Each number is 128 + 24 x the weight over its row's rms, rounded and kept within 0 to 255. Layers, rows and columns count from 0. The size above them is the row's rms in percent of the matrix's.

# layer 6 MLP up, 256x96, rms 0.287, rows 40-85, columns 0-47
size [ 98 105 105  93  95  95 110 101  97  95  96  99  89  99  99 102  97  97  98 105 103 102 104 108 111  97 100  94  98 102  91 100 104 102  90 102 107  87 102 105  99  99  98 101 118  95]
[[116 120 166  87 112  98 113  80 126 121 126 146 107 118 152 110 167 179  98 184 146 103 140 151 109 150 111 130 156 119 126 116 146 127 124 127  92 111  77 125 125 134  98 147 146 150  96  93]
 [105  84 115 106 118 113 133 146  98  84 138 120  99 156 108 123 106 155 100 150 113 142 109  90 157  83 125 121 178 119 141 100 116 138 119 133  96 138 125 116 166 109 122 131 131 116 122 111]
 [129 140 138 135 127  95 109 125 150 106 101 104 115 131 152 167 135 122 160 106  85 114 111 137 109 112 163 112 116 124 144 135 132 159 155  82 111 110  95  94 147  97  81 126 109 118 139 123]
 [123 115 137 182 164 111 135 116 143 127 140 103 146 128 159 130 158 126 127 164 111 108 141 117 179 150 161 113 128 119 162 122 123 108 113 138 192 127 162 140 167 117 112 136 169 148 130 152]
 [123 147 112 122 168 117 133 137 104 161 151 150 124 127 147 111 137 124 118 110 122 117 111 128 116 154  83 112 157 109 132  66 116 138 146  93 113 144 113  78 143 125 108 161 135 136 135 142]
 [104 143 126 158  99 163 129 102  89 135 172 148  95 120  97 139 105 133 146 122 148 113 109 138 109 125 128  97 103 181 154 173 103 124 139 115 125 152 210 136 154  66 145 131 108 144 177 120]
 [128 143  80 131 119 149 210 146 163 136 102  96 129 116 124 136 135 114 104 164 140  99  73 112 150 129 128 141 119  82 140 150 132 161 111 153 144 104 133 152  91 118 105 110  85 131 125 124]
 [176 146 158 121 107 154  96 111 114 146 157 131 160 113  97  96 140 161 137 145 126 162 117 141 112 141 132 145 148 168 155 117  97 136 116 136 129 149 105 133  88  88 167  94 134 125  93 108]
 [140 170 110  93 153 146 134 165 139 123 181 120 172 111 122 114 118 121 107 143 134 142 153 167 137 144 132 142 120 124 162  96 133 107 120 123 132 142 145 120 173  94 122 132 143  88 116 130]
 [136  55 118 112 114  97 160 141  98 138 137  91 137 140 110 114 142 101  90 124 130 112 116 110  71 130  82 134 138  94 139 155  93  81 134 103  98 107 154 159 124 122 133 130 182 109 118 161]
 [103 124 141 139 116 142 141 115  94 121 147 100 102 125 132 160 112 159 129 113 148 125 139 114 119 111 135 138 120 134 122 108 133 100 119 138 141 149 138 148  89 138 150 122 125 160 162 139]
 [134  68 130 143 153 122  89 166 111 147 141 107 136 107 116 133 109 100 135 108 111 119  94 158 100 125 161 132 139 132 106 157  94 101 124 131 122 139 147 130 144 143 185 150 149 119 136 158]
 [166 137 142 165 111 163 124 146 124 132 133  92 140 136 169 119 132 135 137 151 113 163 139 144 120 103 108  79 142 137 137 146 145 115 143 166 116 121 126 134 113 149 150  73 155  98  79 135]
 [121 136 146  85 116 126 138 108  91 163 105 144 127 108 138 126 129 149  87 128 127 141 126 154 146 150  91  91 140 104 169  93 137 151 149 109 149 123 123 149 148 129 147  98 115 136 120 104]
 [134 108 136 135 122 130 153 148 140 148 124 156 134 136 150 126  69 142 111 134 137 174 112 143 134 104 155 152 103 141  96 131 139 133 124 134 149  85 149 134 119 135 182 106 136 152 106 146]
 [105 148 154 127 152 111 153 105 164 130 148 117 137 160 132 140 159 129 114 109 157 174 128 122 105  98 145 123 115 129  98 116  93  76 103 152 165 121 146 203 159 134 121 110 108 170 127 125]
 [163 137 170 143 125  99 134 142  97 109 161 144 124 126 121 144 146 141 128 126 118 109 108 130 136 115 122 168 131 186 132  98 135 105 138 167 103 158 142 141  91 186 160 109 106 112 114 134]
 [143 125 110 136  98 133 172  91 142 140 124 134 109 124 121 137 108 106 115 163 112 163 134  88 129 113  70 140 134 112 116 176  96 107 110 150 122 142 103 138 120 125 108 118 112 140 128 129]
 [142 155  98 132 127 136 105 118 122 133 120 144 144 105 116 144  93 137 167 159 113 157 126 132 139  90 131 131 133 172 114 106 147  94 138 126 138 141 117 150 135 101 154 117 124 177 125 137]
 [ 90 102 122 121 146 126 114 154 159 119 160 178 173 117 113 151 130 142 143 116 135 147  81 137  85 140 156 109 103  95 119 129 101  92 123 143 162 118 138 114 126 113 118 134 141 156 151 109]
 [126 121 129 117 132 158  74 134 120 106 127 119 154 148 134 128 105 167 182 162  98 167 160 114 156  89 124 113 108 171 135 153 151  83 108 114 118 122 135 140 147 103 144 136  94 123 126 137]
 [171  77  83 132 136 161 198 126 109 129 128 116 150 125 143 127 103 155 168 127 114 141 157 105 162  82 129 150 126 127 126 118 174 192 151 125 130 160 106 183 121 128 125 150 143 126 140 148]
 [126 161 105 132 170 106 136 137 150  80 114 112 117 141 156 114 125 146 116  90 171  74 125  92  82 107 121 166 118 124 143 161 115 166 140 109 114 131  95 137  90 170 161 144 147 167 156 131]
 [ 92 157  92 145 169 136 127 113 133  97 118 144 143 105 128  96 109 123 129 149 142 133  85 149 137 104 128 127 112 143 138  73 129 144 175 105 140 137 142 155 148 144 139  90 116 146 114  90]
 [116 150 137 114 125 132 131 104 130 102 170 112 159 150 174  95 141 147  82 129 124 140 156 160 112 133 129 126 147 162 135 118 102 106 142 121 144 128 130 123 111 128 160 170 170 169 115 159]
 [129 127  96 102  68 140 132  93 135 118 118 107 108 138 136 135  88 130  88 101 106 134 106 157 126 113 124 128 112 174 142 121 128  95 138  89 113 170  95 122 157 166 118 109 111 103 139 124]
 [ 76 124 126 126 156 148 139  94 171 150 138 115  93 141 140 128 112 136 123  65 149 123  99  92 116 129 141 103 157 128  89  85 136 161 118  98 147 146 131 150 156 108 107 154 186 130 119 100]
 [125 146 120  90 111 135  88 151 126 144 132 152 132 146 121 116  86  99 107  86 138 111 135 147 155 124 138 132 111 166  93 146 117 126 121 166 142 149 121 119  89  66 136 201 116 143 135 157]
 [ 60 127 126 155 142 154 105  92 157  96 134 104 132 131 130 116  83 138 103 140 109 119  98 126  98 132 142 125 101  91 116  97 113 117 149 166 118 117 133 147  60 127 113 180 122 119 169 138]
 [129 143 143 104  81  90 122 140 187  91 107 168 142 137 135 117 142 134 137 112  87 117  96 153 130 124 150 120 155 132 119 157  82 146 113 101 121 140 112 125 142  95 134 100 130 127 153 148]
 [132 128  83 175 152 138 127 138 166 131 115 142 111 128 104 151 116 114 164  97 126 156 153 128  90  99 147 115 106 149 161 152 120 123 109 147 163 115 109 112 152 147 150 184 138 142 146 161]
 [119 143 116 153 176 109 129 122 137 106 152 123 123 101 123 122 120 161 136  95 119 121 102 141 130 178 119 136 124 124 124 127 127 158 162 155 110 126 152 114 144 136 135 153 109 163 171 138]
 [123 178  98 146 109 147 124 100 165 141 152 101  83 145 136 103 157 135 128 110 151  98 179 113 124 147 166 126 140 155 173 156 124 129 133 144 114  95 151 126 142 107 172 120  98 111  78 109]
 [174 108 168 116 132 110 108 103 108  99 139 105 118  77 132  70 126 123 148 124 117 141 116 149 130 132 137 136 147 164 117 158 122 130 116 148 149 130 110 154 142 116 157 117 107 132 168 110]
 [140 135 139  84  93 137 109 109  97  48 100 100 110 128 156 167 137 155 163 126 153 118 158 122 146 151 122 148 122  99 156 149 105 125 133 132 137  96 118 124  98 177 164 128 172 124 155 107]
 [101 118 117 144 108 115 151  71 116  99 126 138 157 146 116 112 158 136 114 152 138  91 130 101 131 108 160 103 142 144 118 125 134 122 121 109 137  98 183 103 140 129  94  52 160 131 139 121]
 [152 147  86 122  85 143 160 143 126 133 123 132 136  89 123 106 147 136 124 109 106  87 115 138 140 113 143 132 107 122 142 126 167 124 143 157 185  96  88 180 114 130 113 127 113 148 162 125]
 [148 110 125 144 130 103 126 132  96 117 144 140 150 129 147 120 136  34 131 160 109  70 142 105 113 102  86 151 127 156 116 130  98 127 143 136 110 152 137  98 120  97 107 133 144 158 113 142]
 [109 179  69 127 131 134 194 166 120 140 118 151 122 138 110  68 144 161 146 140 136 141 144  93 147 128 115 142 165  96 129 147 128 111 141 148 138 158 138 152 121 126  97 128 109 110 131 103]
 [109 131 142 107 113 152 119 146 158  96 136 187 121 123 112  97 144 126 177 150 132 145 139 182 116 128 140 128 140 144 119 136 107 111 142 129 141 111 121 140 121 128 151  79 111 141 137  47]
 [151 131 163 124 124 109 147  78 142 119 144 148 157  91 114 170 143 135 138 138 111 119 155  78 129 156 181 146 162  97 121 157 107 174 127 123 122 149 143 134  71  89 123 107 132  91  94 130]
 [ 94 162 132 187 155 109 113 122 126 100 128 141 144 129 126 107  92  95  92 114 111 149 142 153 127 108 139 100 133 126 157 115 115 102 170 148 149  97 105 110 163 128  98 104  96 123 148 105]
 [142 140 142 131 122 156 144 108  91 155 125 104 149 157 162 180 131 153 132  96 105 142  92 115 137 164 139 126 126  85 126 117  89 119 130  72 112 142 127 137 175 147 154 140 117 122 125 159]
 [164 145 102 118 135 134 137 107 159  97 158 126 111 101 122 129 145 143 132  86 128  63 136 116 136 105 165 136  97 105 153 137 138 138 129 123 171 128 155 174  94 134 139 118 112 119 115 135]
 [ 83 156 117 100 162 141 126 100 113 117 132  65 121 122 106 175 144 121  99 118 152 150 143 157 132 131 153 140  96 139 154 115 126 130 140 117 147 107 127  76 125 162 166 138 127 100 173 136]
 [108 135 136 172 137 120 109 151  90 157 123 162 130 112 112 107 131 127 145 105 145 101 103 134 100 131 112 153 117  96 124 118 153 160 137 150 151 137 133 123 129 114 126 157 149 103 162 123]]
# layer 6 MLP down (transposed), 256x96, rms 0.283, rows 40-85, columns 0-47
size [101 108  91  95  99  92 104 102 100  97  96 107  96  99 103 104  99  97  96 100 106  97 100 104 114  96 102  99 101 102  82 102 104 100  90 109 110  86 104 102  98  99  98 103 116  99]
[[149 131 174  78 132 137 145 118 125 145 102 165 169 136 120 135 153  78 113 136 126 117 112 173 134 127 109 109 137 104 133 131  98 133  93 169 130 116 164 139  85 117 140 126 129 103  96 120]
 [130 153  80 155 145 133 131 115 143 158 127 186 106 115 143  92 108 146 122 106 143  88 108 125 110 181 162 160 159  99 105 141 197  87 135 104 110 118 147 133 114 129 146 131 123 121 123 172]
 [163 150 141 126 146 132 174 134 106 132  66 131 126 157 146 133 121 119 169 116 103 142 141 132 123 127 131 132 131 123 112 110 130 163 125 136 129 114 113 138 135 119 100 155 133 136  90 117]
 [ 95 133 147 138 137 147 128 107  98 110 177  93 108 160 127 158 111 128 153 116 183 144 116 118 150 108 175 113 130  94 144 136 102 109 119 171 152 108 142 158 152 186 128 126  98 133 151 166]
 [135 148 144 140 124 119 116 125 165 116 129 137 198 130  73 130 128 124 116  71  88  94 136 125 137  83 127  98 147 168 105 133 146 161 103 131 139 117 163 138 136 114 136 118 140 141  70 110]
 [147 148  35 134 134 122 134 138 120 122 149 166 136 133 109 109 163 142 129 145 126 145 138 110 125 146 154 136  99 123 119 168 131 123  95 147 146 109  77 152 159 133 171 118 128 133 123 113]
 [144 149 153 105 118 155 113 151  76  77  85 115 113 123 159 127 130 129  94 136 105 143 160 165 121 127 113 129 120 177 146 122 102 124 139 170 118 159 138 117 170 151 147 126 161  82 140 104]
 [144 139 121 150 116 135  94  94 161 157 152 111 124 140 131 187 101 153 143 107  98 125 149 133 150  93 109 123 177  98  58 151 129  80  97 130 130 138 119 107 177  82 131 126 134 113 117 157]
 [133 154 151 124 120 134 120 145 126 116 157 129  78 134 138 129 134 100 150 158 159 121 135 152 121 155 114 129 104  94 119  83 114 130 102 136 178 111 128 131 112 143 175 142 144 115 150 168]
 [121 122  95  93 125 100 134 111 114 153  86  95 131 128 159 131 147 124 109 157 106 139 136 111 125 139 148 147 119 169  95  86 101 119 132 124  75 116 174 112 111 128 119 112 123 122 155  89]
 [ 93 146 125  88 139 111 102 156 125 161 117 160 124 133 133 156  93 154 157 133 126 146 117 130  92 162  97 119 137 156 138 119  97 102 156 129 127 143 138 147  90 108 133 120 152 145 118 158]
 [128 154 148 149 104 116 148 126 125 124 197 150 196 116 151 160 127  87 119 117 110 112  79 130 137 115 132 133 149 110 145 145  87 128 114 157 139 137 160 100 116 114 125 124 135 103 134 124]
 [149 106 129 150 164 119 134 115 172 141  78 131  91 124 106 114 103 141 162 168 119 104  93 108 120 128 132 132 116 115 146 113  76 127 131 158 129 114 157 113 110 134 104  87 181 120 131 129]
 [146 152  75 138 121 151 156 134 121 145 149 143 167 145 115 113 167 130 120 107 116 142 173  83 106 121  92 105 129 134  72 181 112 123 163 154 135 154 126  98 122 155 185 101 135 151 146 116]
 [150 119 149  93 124  82 110 164 118 144 152 130 167 111 146 148 125 106 136 129 131 173 168 147 143 143 119 132 111 127 127  85 111 128 120 165 106 126 130 122 109  76 161 108 144 135 138 188]
 [ 85 116 128 149  91 146 101 157 127 141 115 118  95  86 117 111 101 144 152 143 118 118 108 123 117 143 107 142 118 122 169  95 128 167 152 104  90 142 114  78 106  89 120 128 145 120 135 125]
 [124 163 142 136 115 136 135 165 143  77 123 107 133  96 121 150 152 107 120  81 148 133 106 170 115 126 120 125 143  82 111 114 151 100  86 112 142 140 120 147 120 103 146 146  85 153 132 162]
 [116 118 138 120  79 172  65  89 107 113 151 146 136 167  88 137 129 131 143 134 108 171 149 126 100 133 135 128 104 114  98  95 121 122 117 115 141 117 147 119 123 135 133 127 130 115 118 143]
 [161 124 162 121 133 138 171 124 124 143 126 109 151 162 131 132 103 175 100 116 162 103 126 129 128 136 168 143 106  85 152 167 155 144 114 119 144 130 150 126 114 137 129 114  82 143 123 135]
 [128 121 112 162 119 135 141 116 143 131 169 125 105 113 106 121 164 149 107 158 138 143 115 126 142 164 116 121 167 102 129 118 140  95 131 138 101 105 115 124 147 131 138 115 135 118 134 152]
 [129 110 114 150 148 140 180 140 153  96 156 176 118 129  87 123 126  82  92 152 179  82 122 150 127 130 128 116 153 134 102 167 120 140 181 153 114 112 142  98 129 148 137 127 132 136 162 131]
 [121 120 121  90 158 112  82 106 117 121 103 126 134 102 147 115 111 119 136 127 102 162  86 135  73 158 149 126 149 145 134 148 117 122 127 135  86 145  95 155  99 116 116  98 113 104 140 148]
 [138 109 148 132 160 119 146 102 135 169 113 140 118 111 161 140  88  95  93 116  22 153 108 162 157 149 120 155 130 122 164 115 136 141 124 128 144 150 150 128 147 126 124 123 124  98 121 127]
 [124 140 145 119 110 131 174  99 112  99 159 151 114 123 130  96 123 138 136 110  91 112 136 120 120 108 137 140 156 160 128 132 135 151 179 126  65 139 157 130 110 116 133 124 111 171 141 127]
 [118 135 112  95 131 175  99 128 121 142  69 152 106 142  95 194 122 119 160 108 182  96 104 130 154 125 117 177 125 120 121 131 186 135 146 113 150 162 135 144 162 127 118 123 127 142 106 112]
 [128 122  76 170 102 137 136 130 105 119 169 133 135  95 140 171 115 150 147 120 105 137 120 117 126 164 155 108 154 122 144 151 132 111 129 127 113 130 101 142 146 128 129 142 111 165 154 101]
 [139 142 129 103 146 117 136 162 163 131 125 101 132 147 146 123 113 113  93 141 134 103 158 118  99 114 138 125 110 146 118 184 171 103 147 139 121 105 151 126 122 163 124 119 137 108 135 120]
 [ 90 127 158 134 129 131 146 132 104 129  88 122 164 122 146 129 149 100 138 155 140 173 121 143 120 152 123 125  92 143 106 124 119 127 156 164  95 154 153 147 134 179 100 101 148 120 143 105]
 [145 159 124 102 116 137  89 120 120 109 123 110 133  92 118 119 140 164 133 128 156 109 167 145 149 122 107 119 163 123 126 158 126 158 170  91 115 150 140 117 149 141 175 121 119 138 159  99]
 [147 106 146 178 123 124 148 143 140 140 118 142 131 138 153 125  68  96 173 124 150  99 115 149 127 112 136 145 118 154 136 145 126 134  93 193 101 134 157  97 128 126  80 157  94 115 148  81]
 [131 108 142 120 101 116 146 120 134 112 106 133 107 107  98 170 110 138 118 114 123  84 122 139 183 121 124 141 176 140 125 140 148 102  98 109 124 129 145 144 131  97 126  97  68 123 108  82]
 [ 91  89 145 142 109 140  72 126 118 159 128 109 120 131 153 130  97 119 134 124 144 146 117  89 147 162 129 116 141 110 187 151 164 139 144 106  92 116  91 143 151  78 138 110 131 102  75 143]
 [101  96 167 132 102 172 135 123 138 140 142 126 128 112 150 108 166 132 183 168  71 120 125 153 145 122 130 156 158 134 128 137 173 135 138 104 151 141 123 119  81 143  88 149 150 112 200 147]
 [141 110 129 147 127 152 114 141 125 145 121 106 143 110 117 128 103 134 194 115 121 109 132 153 144 164 111 138 112 112 138 164 108 122 113 101 135 119 117 132 126 122 180  93 114  93 162 148]
 [154  99 114 127 143 127 136 133 147 128 156 169 182  93 117 130 114 128 115  77 108 154 130 190 113 105 124 117 113 144 119 103 114 112 140 145 150 145 156 122 148 128 105 104 137 139 153 134]
 [112 150 149 111 132 126 104 122 130 110 101 155 161 149 105 136  87  98 127 137  59 157 120  96 145 131 105 113 107 146 117 129 112 138  97 139 126 141 101 138 177 107 114 143 128 106  92 116]
 [ 94 171 113 122 116 114 107  97 116 119 123 131 164 148 112 146 127 101 128 143 136 138 159 130 104 114 111 136 137 131 115 130 104 138 152  88 103  78  97 150 143 101 127  93 156 121 108 155]
 [179 125 153 162 114 101 110 111 150 130 132 149 100 153 122 139 168 184  91 168 107 136 166 148 165  69 110 131  85 155 127  92 101 127 113 134 158 141 162 137 111 125 130  98 135 124 151 150]
 [181 104 131 139 121 138 133  75 135 137 136 153 147  87 144 194 108 138 125 116 153 107 105 150 130 131 144 166 125 131 108 134 129 111 157  94 154 138 165 142 138 106 125 133 147 166 143 108]
 [151 133 114 116 145  86 133 161 101  92 136 163 144 124 112 157 155 100 123 133 201 126 123 144 128 110 128 117 113 156 115 111 151 180 154 142 148 103  91 149 128 140 108 131 164 129  91 152]
 [155  88 138 136 159 101  96 113 145 141 134  83 149  84 115 132 138  66 150 129 150 134  90 132 135 128 174 142 148 118 102 138 141 110 109 140 140 129 136 109 142 118  92 109 133 107 149 101]
 [180 124 101 134 134 131 172  82 130 135 137 129 135 109 105 129 174 168 155  85 186 134 124 116 131 100 115 156 148 114 146 133 150 139 143  83  90 136 132 153 113 109 127 129 154 124 135 126]
 [132 111 117 128 121 152 142 114 161 164  96 102  90  82 100 172 151 135 154 131 141 146 110 118 172 123 124  93 113 119 124 143 142 138 138  95 130 154 144 148 192 117 127 112 110 104 155 140]
 [120 110 136 156 112 110 124 144 116 138 119 122 106 132 122 146 147 164 164 158 122 109 140 150 148 135 121 150 156 114 106 104 127 149 105 170 133 128 101 112 131 147 116 139 167 128 115  95]
 [119 121 109 131  99 124 117 127 118 158 143 110 122 111 138  91 121 109 157  96 110 142 110  79 148 105 120 127 141 128 120 145  83 145 134 119 150 120 112 159 136 119 150 139 133 132 136 143]
 [ 90 164 176  81 138 117 120 103 118 103 128 124 131 108 139 138 146  92 125 111 149 105  82 122 129 107  92 103  77 130 100 148 183 148  99 110 133 132 101 111 133 129 141 165 170 123 111 111]]
# layer 6 MLP gate, 256x96, rms 0.309, rows 41-86, columns 0-47
size [108 103  92 104 102 104 108 101  95  97 106  86  98 102 104  98 108 106 105 106  96 103 105 110 103  99  93 101 104  82 106 100  95  90 105 105  89 107  99  98  96  97 104 102  95 105]
[[124 114 113 108 152 131 126 114 142 128 152 139 200 152 152 129 116 101 144 127 147 136 134 120 123 132 146 159 119 124 138 133 120 101 140 147 112  75 106  89  83 153 131 144 126 159 118 168]
 [146 109 131 105  95 181 152 138 153  99 162 141 159 147 115 105 143 118 103 166 186 173 117 126 145 150 101 156 121  90 123 134 118 117 148 118 141 100 119 162  91 130 131 141 129 178 103 171]
 [141 102 117 107 154 128 138 146 121 115 144 141 153 107 107  96 123 113 132 100 150 156 122 148 105  94 133 134 126 112 145  90 146 108 127 132 125  95 148 104 110 137 142 130 135 166 128 105]
 [135 157 123 191 139 102 130 149 171  97 137 148 168 143  81 134 106  99 149 144 126 108 128  97 144 124 149  94 162 184  87 120 132 133 112 158 126 157 126 177 130 121 142 137 108 140 131 114]
 [138 134 100 159 118 133 155 116 147 122  97 110 140 142 178 129 149 132 119 142 100 120 146 125 125 127 143 127 122 133 140 114 140 157 147 145 130 116  94 113 102 150  68 154 132 151 145 128]
 [ 96 140  98 124 154 118 122 166 113 176 124 121 155 111 102 143  75 118 128 127 113 120 136 118 140 159 127 146 116 170 119 128 116 137 161 129 119 138  97 136 126 164  87 147 164 192 102 132]
 [108 100 158 125 120  94 105 146 141 147 134 133 132 129 124 179 111 133 124 148 125 143 114 149  71 173  83  66 155 137 101 110 146 100 137  97  75 164 107  83 146 114  96 169 132 135 124 124]
 [124 135 118 105 134 138  71 125 119 107 151 204 145 154 120 134 114 146 129 128 151 120 129 122 138 166 118 155 117 126 176 122 146 141 135  91 174 160 114 116 105 139 114 128 158 128 168 144]
 [150 127 150 134 102 148 138 170 121 168 145 120 177 146  95 132 137 116 122 138 115 110 162 103 112 112 134 173 126 147 102 141 108 121 129 138 119 153 141 142 105 113 145 140  82 123 185 131]
 [108 109 147  71 175 115  99 105 136 125 140 146 130 157 119 147 102 122 126 154 119 149 108 131 120 133 141  95 108  93 122 173 158  86 133 125 167 131  83 138 114 173 113 137 150 135 107 127]
 [141 131 138  94 156 127 138 152 135 143 144 139 123 127  94 134 113  86 108 142  90 162 134  96 133 153 105 118 133 110 137 136 122 128 132 114 149 176 116 170 170 130  97 118 128  91 135 104]
 [124 116 117 124 156 152 170 151 146 118  84 124 135 138 136  93 105 147 124 153 120 123 108 122 142 164 126 136 114  87 154 122 131 125 132 159 143 100 173 150  78 168  98  92 144 152 136 134]
 [163 150 121 110  91 126 139 107 103 135  83 113 127 152  71 145 152 162 109 126 105 139  79 135 158 132 146 152 156 159 117 150 141 174 143 111 108 113  87  97 101 114 137 155 149 100 176 107]
 [149  78 112 154 116 108 139 140  89 127 107 144 172 134 119 117  90 126 110  96 138 115 114 170 122 122 151 106 123 174 126 141 168 124 139 140 143 149  99 170 143 135 144 141 109 178 140 159]
 [ 91 162 120 106 142 102 121 119  95 143 127 144  93 169 152 148 143 137 137  75 107 102 142  75 136 135 164 170 130 157 120 142 173 142 149 136 142 125 152 137 136 115 118  87 114 118 130  98]
 [153 181 157 166 156 133  92 100 160 161 173 125 149 151 101 130 126 125 120 101 161 100 118 139 109 121 131 164 143 128 123 107 168 104 121 110 168 129  87 156 149 105 127 156 131 120 149 129]
 [124 104 113 124 150 150 101 151 190 140 112 137 132 151  77 115 141 138 138 114 132 132 193 108 116 147 177 139 167 163 144 115 112 120 160 103 144 108 114 116 103 153 134 159 119 117 146 116]
 [ 84 143 128 104  83 101 164 148 148 104 121 147 114 161 150 132 154 142 156 111 160 109 125  95 122 169 148 144 129 101 158 158 128 143  92 132 105 151 137 146 116 122 111 181 112 126 146 110]
 [138 155 139 135 168 109 138 182 100 132 105 146 158 157 127 108 182 123 145 125 129 113 108 116 137 147 107 127 119 102 156 150 121 141 131 143 171 145 104 143 111 147 124 158 126 197 153 138]
 [ 79 144 140 110 125 146 117 126  92 147 142 118 136 132 158 129 100 111 134 109 122 127 141  81 113 162 111 154 140 126 129 109 149 151 137 108 153 109 125 149  96 119  84 143 154 157  73 129]
 [111 102 118 109 101 148  94 131 120 141 141 137 109 122 155 120 138 145 148 160  91 147 146 132 108 123 155 157 139 117 145 106 147 147  78 142 137 156 104 146 125 124 148 156 131 115 162 119]
 [130  81 142 108 140 108 110 154 121 145 143 132 109 127 133 126 123 151 118 121 127 159 102 104 135 159 163 155 158 130 129 134 135 168 140  91  93 136 126 142 136 132 102 158  97 130 148 108]
 [ 97  90 112 133 123 123 131 106 108  95  94 119  78 138 130 144 106 109 101 147 112  99 118 100 162 150 111 107 161 109 139 152 130 136  93 141 150 167  88 135 110 138  90 103 150  94 165 141]
 [ 97 106 120 127 175  99 130  89 117 104 118 152 135 132 115 161 122 114 158 148 115 151 125  73 140 164 144 140 125 131  98  94 189 111 122 144 133 114  80 107 129 126 121  74 126 153 116 106]
 [113 162 181 136 158 109  84 143 139 139 114 159 115 108 103 106 139 110 148 171 113 107 123 121 130 162  91 137 127  79 112 103 136 125  99 142 166 110 146 111 114 125 102 135 119 148 106 139]
 [129 153 164 105 128 118  87  88  94 144 152 139  90 139 111  71 131 144 120 138 173 145 135 137 149 186 107 102 126 112 141 111 140  88 142  99 126 152 119  90 121 123 106 154 115 135  69 116]
 [157 127 117 129 156 130 138 117 121  88 147 104 132 161 126 105 101 107 115 110 118 105  95 162 141 113 121 145 122 142 132 104  98  97 110 127 115 106 130 155  94  81 100 143 102 138 149 135]
 [140 140  76 168  69 112 132 127 124 119 134 143  76 125 152 155  84 121 148 150 125 129 121 135 125 138  97 123 141  99 140  89 142 132 158 128  83  97 129 143 135 145 137 168 149 135 170 146]
 [104 115 157 130 115  97 130 135 159 124 133 118 103 173 132 151 149 129 145 139 152  94  94 162  87 146 119 147 148 124 154  72 161 117 110 135 126 101 147 197  98 169 128 136 123 159 135 136]
 [149 128  97 173 149 127 137 163 136 128 110 195 122 143 142 143 126 155 138 131 112 109 140 130 116 136 128 160 121 142 202 125 162 117 119 143 143 122 109 137  82 121 144 152  99 103 111 137]
 [119 164 128 134 118 126 163 103 117 106 130  74 112 121  93 119 135 148 116  66 116 176 101 121 133 136 128 170 135 132 126 101 103 126  98  94 140 118 139 116 104 151 140 133  99 100 163 136]
 [153  90 136 134 110 135 151 101 149 110 101 153 160 192 130 141 132 170 112 133 102 124 134 104 126 168 154 138 100 134 141 135 130 120 112  84  87 141 122 138 166 145 135 140  96 121  77 123]
 [130 112 111 145 162  97 150 135 156 141 128 103 139 161 163 175 106 114 135 104 105 130 146 162 107 135 157 160 150 169 150 157 128  96 139 149 176 167 112 168  90 119 151 108 151 159 131 129]
 [ 96 135 119 138 129 142 133 110 112 129 103 110 109 174 148 168 136  90 124 114 133  83 166 110 157 107 107 141 137 115  84 158 119 139 137 136 111 156 117 138 139 114  78 100 130 130 131 102]
 [104 169 129 128 156 159 142 136 139 152 161 107 155 142 167 123 116 114  98 133 118 121 126 178 120 137 182 152 110 114  99 145 147 103 160 102 131 187 115 149 176  94 120 145 143 182 184  68]
 [109 117 124  92 140  78 120 141 155 131 113 144 133 199 111 110 127 126 132 150 129  99 131 139 173  78 141 149 169 173 135 140  88 134 101 154  97 133 106 127 120 158 131 102 104 113 138 153]
 [128 124 102 101 102  72 138 156 151 116  73 110 118 143 125 177 128 141 108  83  78 123 134 134 124 135 149 167 163 118 129 139 152 103 133 167 117 152 146 150 112 121  98 134 153 122 165 118]
 [109  94 117 125 108 137 127  73 166 137  99 158 115 160 119 146 133 158 126 136 138  99 130 129 159 167 122 140  87 136 132 117 131 182 157 140 129 133 116 137 131  89 153 129 153 124 132 168]
 [157 132 187 113 103 119 190 132 109 128 113 132 130 166 108 122 110 136 160 178 147 123 138 139 142 126 119 128 111 112 180  97  96 100 108  87 122  93 124 143 114 169 114 128 123 141  91 124]
 [160 120 169 159 130 134 117 107 148 107 129 119 118 142  80 156  90  61 142 125 116  90  95 124 115 147 172 158 158 116 107  98 141 127 144 113  99 138 125  99 133  99 121 145 159 114 139 129]
 [126 122 149 147 134 119 103 130 169 136 117 113 145 143 104 114 142 130 163 119  83 165 120 142 102 157 107 185 114 164 156 109 142 147  89 174 140 116 128 150 158 121 126 122 108 112 117 114]
 [172  94 122 134 129 149 164 108 177 120 103 118 117 114 157 134 113 127 181 108 136 121 141 110 124 111 151 125 108  74 137 144 158 125 109 143 106 153 122 164 112 136 146 128 171 152 130 109]
 [156 149 119 115 107 160 142 117 111 121 122 150 161 155 119 151 159 114 133 163 123  75 121 122 136 147 116 129 129 111 122 155 146 163 128 119 158 162 171 139 173 110  76 118 162 109  76  93]
 [139 148 115 140  67 155  77 102 126 139 103 109  86 153 118 150  88 146 144 115 128 113 128  89 135 148 160 132 149 128  91 146 200 139 122 123 135 113 132 154 108 169 109  85 131 142 114 137]
 [115 135 136 163 169 122 135  99 154 109 126 112 125 130 131 128 164 142 130 177 102 134 170 104 144 125 116 127 107 123 147 198 162 109  89 129 139 132 130 125 113 118 139 136 151 142 183 130]
 [109 119 144  96 139 138 132 120  99 125 156  91 138 173 134 152 146 120 154 144 191  74 103 115 140 105 157  96  91 150 148 112 140 119  99 127 128 144 140 147  86 118 105 133 152 182 107 104]]